Each number is 128 + 32 x the weight over its row's rms, rounded and kept within 0 to 255. Layers, rows and columns count from 0. The size above them is the row's rms in percent of the matrix's.

# layer 6 MLP up, 1344x256, rms 0.075, rows 565-581, columns 128-191
size [102 104 100  96  96 100 102 103  98 100 104 111  99 101 101  97  96]
[[122 118 111 134 139  58 187 113 122  91 129 190 154 180 149 159 153  73 103 175 163 132 104 138 162 114 172  73 134 159 125 137 120 138 148  87 103  96 150 105 129 124 191 162  89 138  71 137 111 135  58 164 114 117 158 120 140 174  78 107 132  46 133 116]
 [179 132 131 130 162 138 171 107 135 159 141 163  89 114  85 122 152  81 127 128 174 181 175 160 198  83 109 144 154 140 109 165 121 121  81  76 131 130 139 157 139  85  95 154 152  95 134 191 102  69 154 134 109  77 178 163 121 158 172  94 152 115 134 165]
 [132 120  88 110 203 125 132 143 129 113 124 113  55 142 123 109 114 140 101 166 134 126 124 110  73 165 144 118  82 101 104 110 120  80 143 171 141 125 133  76  97 175 110 125 103 136 135 119 157 129  89 126 145 149 178 185 131 171 150 169 117 106 169 138]
 [130 212 141 160  73 116 135 151  88 141  95 154 136 101 113 121 213 148  83 132 164 132 110 161 131 151 158 175 124 134 134 134 146 143  66 107 184  94 105 112 122 139 151 117 131 177 125 157 141 110  95 130 144 124  71 115 165 189 169 127 141 140 130 128]
 [126  85 132 116 107  85 149 131  71  74 138 176 135 201 116 150  90  86 116  96  41 134 105  68 120 121  75 155 115 117 100 100  79 170 174 137 138 141 101 121 130 150  95 105 132 138 173 183  58 157 150  79 127  77  79 143  84 155 154 154  92 116 131 137]
 [ 79  12  92 153 126 172 130 150 100 121 149 171 123 108 138 111 102 119 151 155 159 131 119 163 126  87 144 135 103  69  80 124  95 134 153 138 139 148 100 167 140  98 119 154 137 109 101 146 145 137 180 165 182 134 156 134 134 116 125 165 146 201 104 138]
 [103 116 123 127 125 129 121 169  99  87 137 146 185 149  97 131 160 139 133 102 102  95 162  92 127 101 120 128 136 132 184 177 129 166 170 133 133 144  81 100 155 128 132 102 190  46 110 102 159 145 147 103 185  51 113 111 191 169 133  87  75 126 148  66]
 [150 131 121  99 152  87  95 168 110  89 123 175 102 155 159 150 107 117  95 148 160 112 139 207 144 113 127 113 112  81  94 127 124 134 123 151 130  74 112 112 170  72 132 164  77  93 179 114 132 129 135 130 176 188 177 176 145  97 114  84 136 168 172 120]
 [ 98  75 149 156 119 174  88 151 109 139 121 152 150 183 169 142 112 118 113 100 115 213 184 126 114 127 108 134 131 173 116  92 128 104 119 171 152 123 129 142 162 141 132 105 191  90  51 198  84 179 152 133 126 150  88 170 103 136  84  99  86 191 114 134]
 [ 70 130 102 152 120 131 145  82 162 140 116 119 125 150  82  75 141 182  87 128 146 122 145 184 150 131 175  97 133 136 175  95 126 150 215 111 107 119 114 146 132 144 180 143 115  93  80 176 142 129 138 102 114 106  97 168 123 158 132 104 167  80 101  81]
 [154 204 139 142 117 141 105  99  41 141 135 122  88 107 127  81 201 152  96 120 150 148  86 118 129 120 116 106 149 153 104 117  53 177 140 128 120 126 152 158 102 172 131 104 109 101  61  92 116  68 132 136 113  86 155  59 112 147 163 106  78 169 121 130]
 [126 141 118  94 147 101 116  99  87  87 132 193  94 147 141 122  95 132 167 148 157 121  59 143 111 121 130 103 128 165 109 180 127 179 107  98 124 120 116 112  90 142 131 146 126 152 149  48  93 130 133  77 143 159 120 142 133 114 130  93 148 103  73 128]
 [113 163 120 105 103 132 176  99 100 105 105 163 205 128 117 116 122 152 140 110 126  87 146 148  98 120 105 134 183 128 103 155  76  77  99  97 101 154 127 128 104 116 171 127 125 124 139 155 100 123 152  85  52 168 126  76 142 121 124 154 124 113  89 156]
 [144 111 154 142 142 150 126  87 166  58 137 131 143  98 143  88 106 111  94 166 135 171 150 116 110 116 175  85  78 141 163  82 154 145 107 144 187 130 120 110  95 145 137 128 147  88  96 117 147  87 147 129 198 132  70 151 166  68 108 144 154 156 159 146]
 [171 101  64 135 115  97 152 195  89 162 114 105 115 142  96 146 151 125  99 106 114  96 137 116 205 135 137 141 204 134 102  95 149 150 123 167 139 163 173 134 104  91 120 183  94 142 103 131 155 144  57 133 182 159 141 188 162 133  95 124 100 159 140 116]
 [112 117  93 140 154 103 108 155 120 160 138 152 162 146 106 104 112 106 153 110  95 179 129 112 151 105 149 114 137 104 192 152 105 125 139  95 164 172 106 147 103 102  96 140  97 183 107 132  52 113 147 113  59 157 158 202 117 107  83 163 142 135 111 113]
 [113 135 121 146  36 102 137 149 184  86 130 119 135  57 184 118 106 171 138 110  93  59 167  96 143 147 111 132  78 110  79 115  86 134 127 168  98 147  97 104 117 117 169 177 166 152 200 146 128 150 165 178 121 157 115 126 138  83 128 165 168 155 167 151]]
# layer 6 MLP down (transposed), 1344x256, rms 0.0655, rows 565-580, columns 128-191
size [105 101 102  97  98 103 102 100  98  99 104 111  98 100  98 101]
[[132 153 170 168 124 145 102 154  86 168 120  85 147 124 114 114 160 117 157 123 170 144  85  75  65 118 111 158  68 157 109 163  90 106 128 100 152 156 140 156  96 139 132  74 126 110 144 106  95 147 106  87  61 134 195 144 155 134 177 166 112  79  94 171]
 [139 161 143 112 100 147 189 168 119 145 119 132 130 130 123 168 116 162 166 134 116 156 103 113 114 142 162 136 121 134 113 123 126  98 104 124 157 111 149 148 132 117  82 129 135 140 139 202  71 112 153 115 136 147 114 127 130 122 171 157 166 183 128 130]
 [124  85 119  95 153 130  98 125 117  46 138  89 106 123 154 104  90 165  68 159  89 121 115 158  77 133  57 125  78 125 107 118 103  99  88 107 182 153 121 104 189 100 116  81 117 110 127  89 152 131 155 130 150 112 151 114 123 118 130 124 105 140 131 151]
 [132 115 133 133 135  94  98 160 144 141 114 124 184 170 121 154 122  54  86 169 124 120 132 142  44 163 125 124  71 167 135 149 144  99 136 115 109 110 112 115  74 121 151  82 151 124 202 132 104 165 142 120 143 110  98 156 110  68 125 144 150 107 115  90]
 [119 128 170  99 195 143 132 106 162  95 123  84 169 169 130 108 198 113 159 122  90 186 147  88  97 157  99  82  81 156 134 120  82  92 130 137 150 121 152 104 112  99 140 149 112  70 125 116 161 138 110 147 119 156  98 118 108 188 153 111 173 147 118  66]
 [157 120 133 156 121 116 122  97  88 150 109  88 140  87 118 176 163 142 155 136  87 155 206 111 117 100 123  96 125 145 127  78 129 129 113 175 136 155 138 136 187 124 102 133 122  92  96 169 136  84 123 119 100 105  64 112 164 124  79 136 168 129 152 130]
 [ 71 152 107 117 146  92 122 181 124  62 109 104 156 151 129 140  56  83 153 151 102 134 108  65 143 155 143 186 140 110 155 139 132  91 124 115  99 169 156 115 134 112 173 129 138  96 161 150 162 201 182 140 139 133 130 112 184 141 106 127 133  99 183 129]
 [ 98  97 107  98  92 166 148 163 150 113  87 123  82  93 148 148  89 196 157 100 127 135 112 128  59 102 135  89 106  66 131  93 114 134 117 134 132  61 160  95 132 149  80 153 142 137 117  51 126 121 147 102 186 136 122 155 116 199 120 155 108 161 160  91]
 [106 121 143 113 126 132  91  81  72 132 134 111  97 159 176 136  83 125 134 139 140 101 156  79 110 112  90 167  86 115 123 159 179 170 151  70 118 167 108  96 101  93 173 104 122 148  95  73 128 144 153 104 107 168 141  97 123 161 144 113 137 122 137 129]
 [ 87 151 130 141 150 130 107 107 133  86  86 125 106 136 104  99 143  74 173  55 116 159  31 156 120 121 142  54 126  89 103 116 158 138  78  86  85  56  79 112 100  95 169 144 119 143 130  91 123 158 131 111 127 161 130 136  93 128 175 108 156  67 137 124]
 [130 115  80 151 147 133 156 132 122 119 135 116 116 135 152  95 157 155 148 110  71 126  96 174 123 107  96 155 118 187 142 120  73 145 195  84  84 100 176 144 123  42 116  68  82 166 164  61 108 109 108 130 160 129 146 127  81 109 109 122  92 109 149 119]
 [178  71  61 127 117  90 146 103  62 151 102 115  67 145 121 126 160  88 157 141 146 159 137 137 114 145 121 154 107 155 155 135 152 152 125 155 183 129 122 101 124  88 123 154 131 155  65 151 161 147  76 127 156 138 167 123 170 175 205  81  97 111 133  91]
 [148 132 124 143  99 140 120 125 113 119 129 139 160 157 147 184 110 113 157 127 130 125 110 133  99 144 128 125 120 156 140 180 132  84 100 183 145  69 130  45 102 178 101 132 127 185 100 116 101  96 123 125  82 130 119 152 148 118 156 120 135  86  91 121]
 [149 141 139 146 114 191  93 166 163 169 126 105 135  78 155 138 117 154 132 144 130 146 128 137 157 114 185 127 130 164 215 152 141 140 152  87 116 132 102 123 125 122 118 125 138 160 137 185 122  64 152 164 131 116 131 168 137 112 180 166 154 101 119 153]
 [153 101 123 111  96 123 165 144  91 116 134 152 125 129 125 117 152 147 201 150 121 102 101 124 145 125 152 167 134  83 151 127 151 129 120 162 109  99 127  92 181 155  97 167  90 149 132 213 139 157  92 139 102 164 112 132 147  99 135 105 142 122  78 138]
 [128  85 165 174 125 119 151 172 118 142 101 119 175 107 103  48 138 179 155 139 134 128 100 129 133 115 144 151  95 141 115 149 125 109  58 100 156 110  90 141  89 130 135 122  57 134 135 114 114  93 142 144 136 128 212 136  98 166  93 142 161 104 119 123]]
# layer 6 MLP gate, 1344x256, rms 0.0764, rows 566-581, columns 128-191
size [101  96  92  95  98 101 104  99 100 102 104  95 101  99 106  92]
[[210 100 144 172 153 144 144 129 129 115  91 186  83  70 139  90 112 100 188 125 128  76 167 129 121 140 138  91 115  75 150 121 104 111 110 127 179 100 126 111 143 196 138  76 186 116 129 168 112  95 100 152 143 125 121 136 151  98 123 114 157 139 117  80]
 [114 101  75  96  82 144 158 124 135 102  92 156 138 107 109 118 107 157 106 125  81 119 126 127 152  78 136  95 105 161 172 102 127 130 114 119 136  42 111 149 139 136 162  85 129 198 148 130 130 167 103 102 134 167 102 154 134  99 159 134  71 148 110 123]
 [ 73 128 142 133 178 221 142  93  65 154 101 104 162 191 123 104 119 148 114 127  90 101  76 131 167 147 103 136  32 126 199 134 106  90 121 140 166 169 105 101 113  99 163 107 108 138 141 142 149 196 119 168  89 140 101  93 116 129 107 153 115 116 102 135]
 [133 127 173 171 129 150 171  94 124 119 167  92 143 150 198  83  92 118 128 166 150 159 120 114 132 125 100 143 151  94 132  83 133  72 107 150  97  65 133  47 111  98 106 161 117 121 198  80 106 178 124 142 151 135 117 135 156 172 120 109 142 175 140 177]
 [133 140 147 118  92 133 132  46 145 141 135 164  95 156 138  95 107 130 132 174 122  89 111 142  76 166 112 100 151 113 103 154  87  84 141 147  87 163  89 130  98 141 150 107 204 193 156 114 101 170 148 121 142 170 132 102  94 143  81 138 180  83 121 113]
 [ 47 169  92 158  87 148 179 153 131 134 114 157 164 111  70 148 159 134 135 155 137 175 108  85 171 140 118 148  83 155  91 123  61  68  53 128 158 127  92 147  65 119 153  62 202 106  89 115 142 157 145 161 145  85 164 125 121 182 121 112  97 119 136 110]
 [136 138 144 131 135 140 113 116  91 129 113 120 117 124  85 116 135 126 142 190 106 172  67 135 138 151 127 120 142 137  64 132 150 114 166 194 117 121 153 114 141 150 148  46 126 150 100 153 115 143 120 155  71 126  71 137 153 144  99  92 116 153  88 158]
 [114  84 133 114 128 139 121 109 111 130 156 126 169 150 138  89  76  77 168 114 136 149 117 114  88 129 158 123  84  78 128 118  81  94 115  97 136 101 100 111 178 192 165 114 177 149  98 191 115 138 118 108 140  84 160 148  79 158 157 168 106 144  93 186]
 [124  92 110 115 195 181 120 181 105 113 120  96 140  98 159 160 151 130 106  74  89 120  97 190 113  82 118 111  98 145 170 166  97 125 180 115 131 107 102 137 132 125 123 120 133  80 202 146 137  87 157 108 134 188  90 144 102  86  96 181 136 131 156 106]
 [ 55 116 172  83 142 228 168 189 152 154 191 179 112 138 105  78 115 128 106 102 115 138 105 161 134 188  99 146 106 170 141 115 103 114 183 133  88 147  80 129 157 140 147 106 114 143 153 155 146 173  72 171 148 102 111 119 150 155 117 185  78 137 123 162]
 [144 106 112 164 105 143 135 166 105  98 117 194 123 176 122 197 120  93 139 186 167 134 136 167 216 127 134 160 113  64 132 127 127 120 168  95 109 109 177 105 163 111 144  85 185 106  75 153  84 105  61 164 217 125 172 163 114 151 213 163  96 118 130 132]
 [ 74 114 128 135  99 116 126 121 121 108 140 159 144 208 126 123 119 125  77 120 103 153 142 176 122 152  90 147  76 170 159 120  69 139 136 129 187  94  92 105 100 122 155 106 156 131 173  58 136 156 178 121  93 115 143 178 153 214  99 143  76 141 145 143]
 [149 137 172 172 176 105 102 137  88 126 114 172  86 125 146 109 131 138 103  76 160  78 158 124 107  84 195 139 161 109 117 119 117 121 145  52 157 130 145 122 123 137  90  87 136 117 116 163 127  98  48 128  89 106 183  91 194 142 148 135 167 109 139  89]
 [165  88 138 163 114 230 101 134  85 133  77 106 103 119 170 127 156 177  87 101  99  90 191 119 113  51 138  90 119 142 103 160  77  81 124 157 132 174 148 128 157 104 168 109  89 100 102  91 124 133 167 102 145 174 125 143 109  96 171 112 135 142 100  94]
 [124 161 114 152 143 135 159  90 134 147 117 128 130 133 152  92 123 129 123 105  73 160  72 132  81 105 195  90 115 103 174 174 105 138 121 122 160  77 129 163 118 177  99 147 107 124 151 109 112 105 135 203  74 154 131 135 141  88 112 151 141 133 132 140]
 [114  98 111 150 130 100 100 122 161 184 146 147  72 162 125 120 135 113 158 198  75 137  90 126 162 122 164 136  87 168 105 105 122 154 103  98 114 176 117 115  89 103 153 133 119 140  78 136 160  32 106 150  80 126 112 165 161 123 104 127  97  63 128 146]]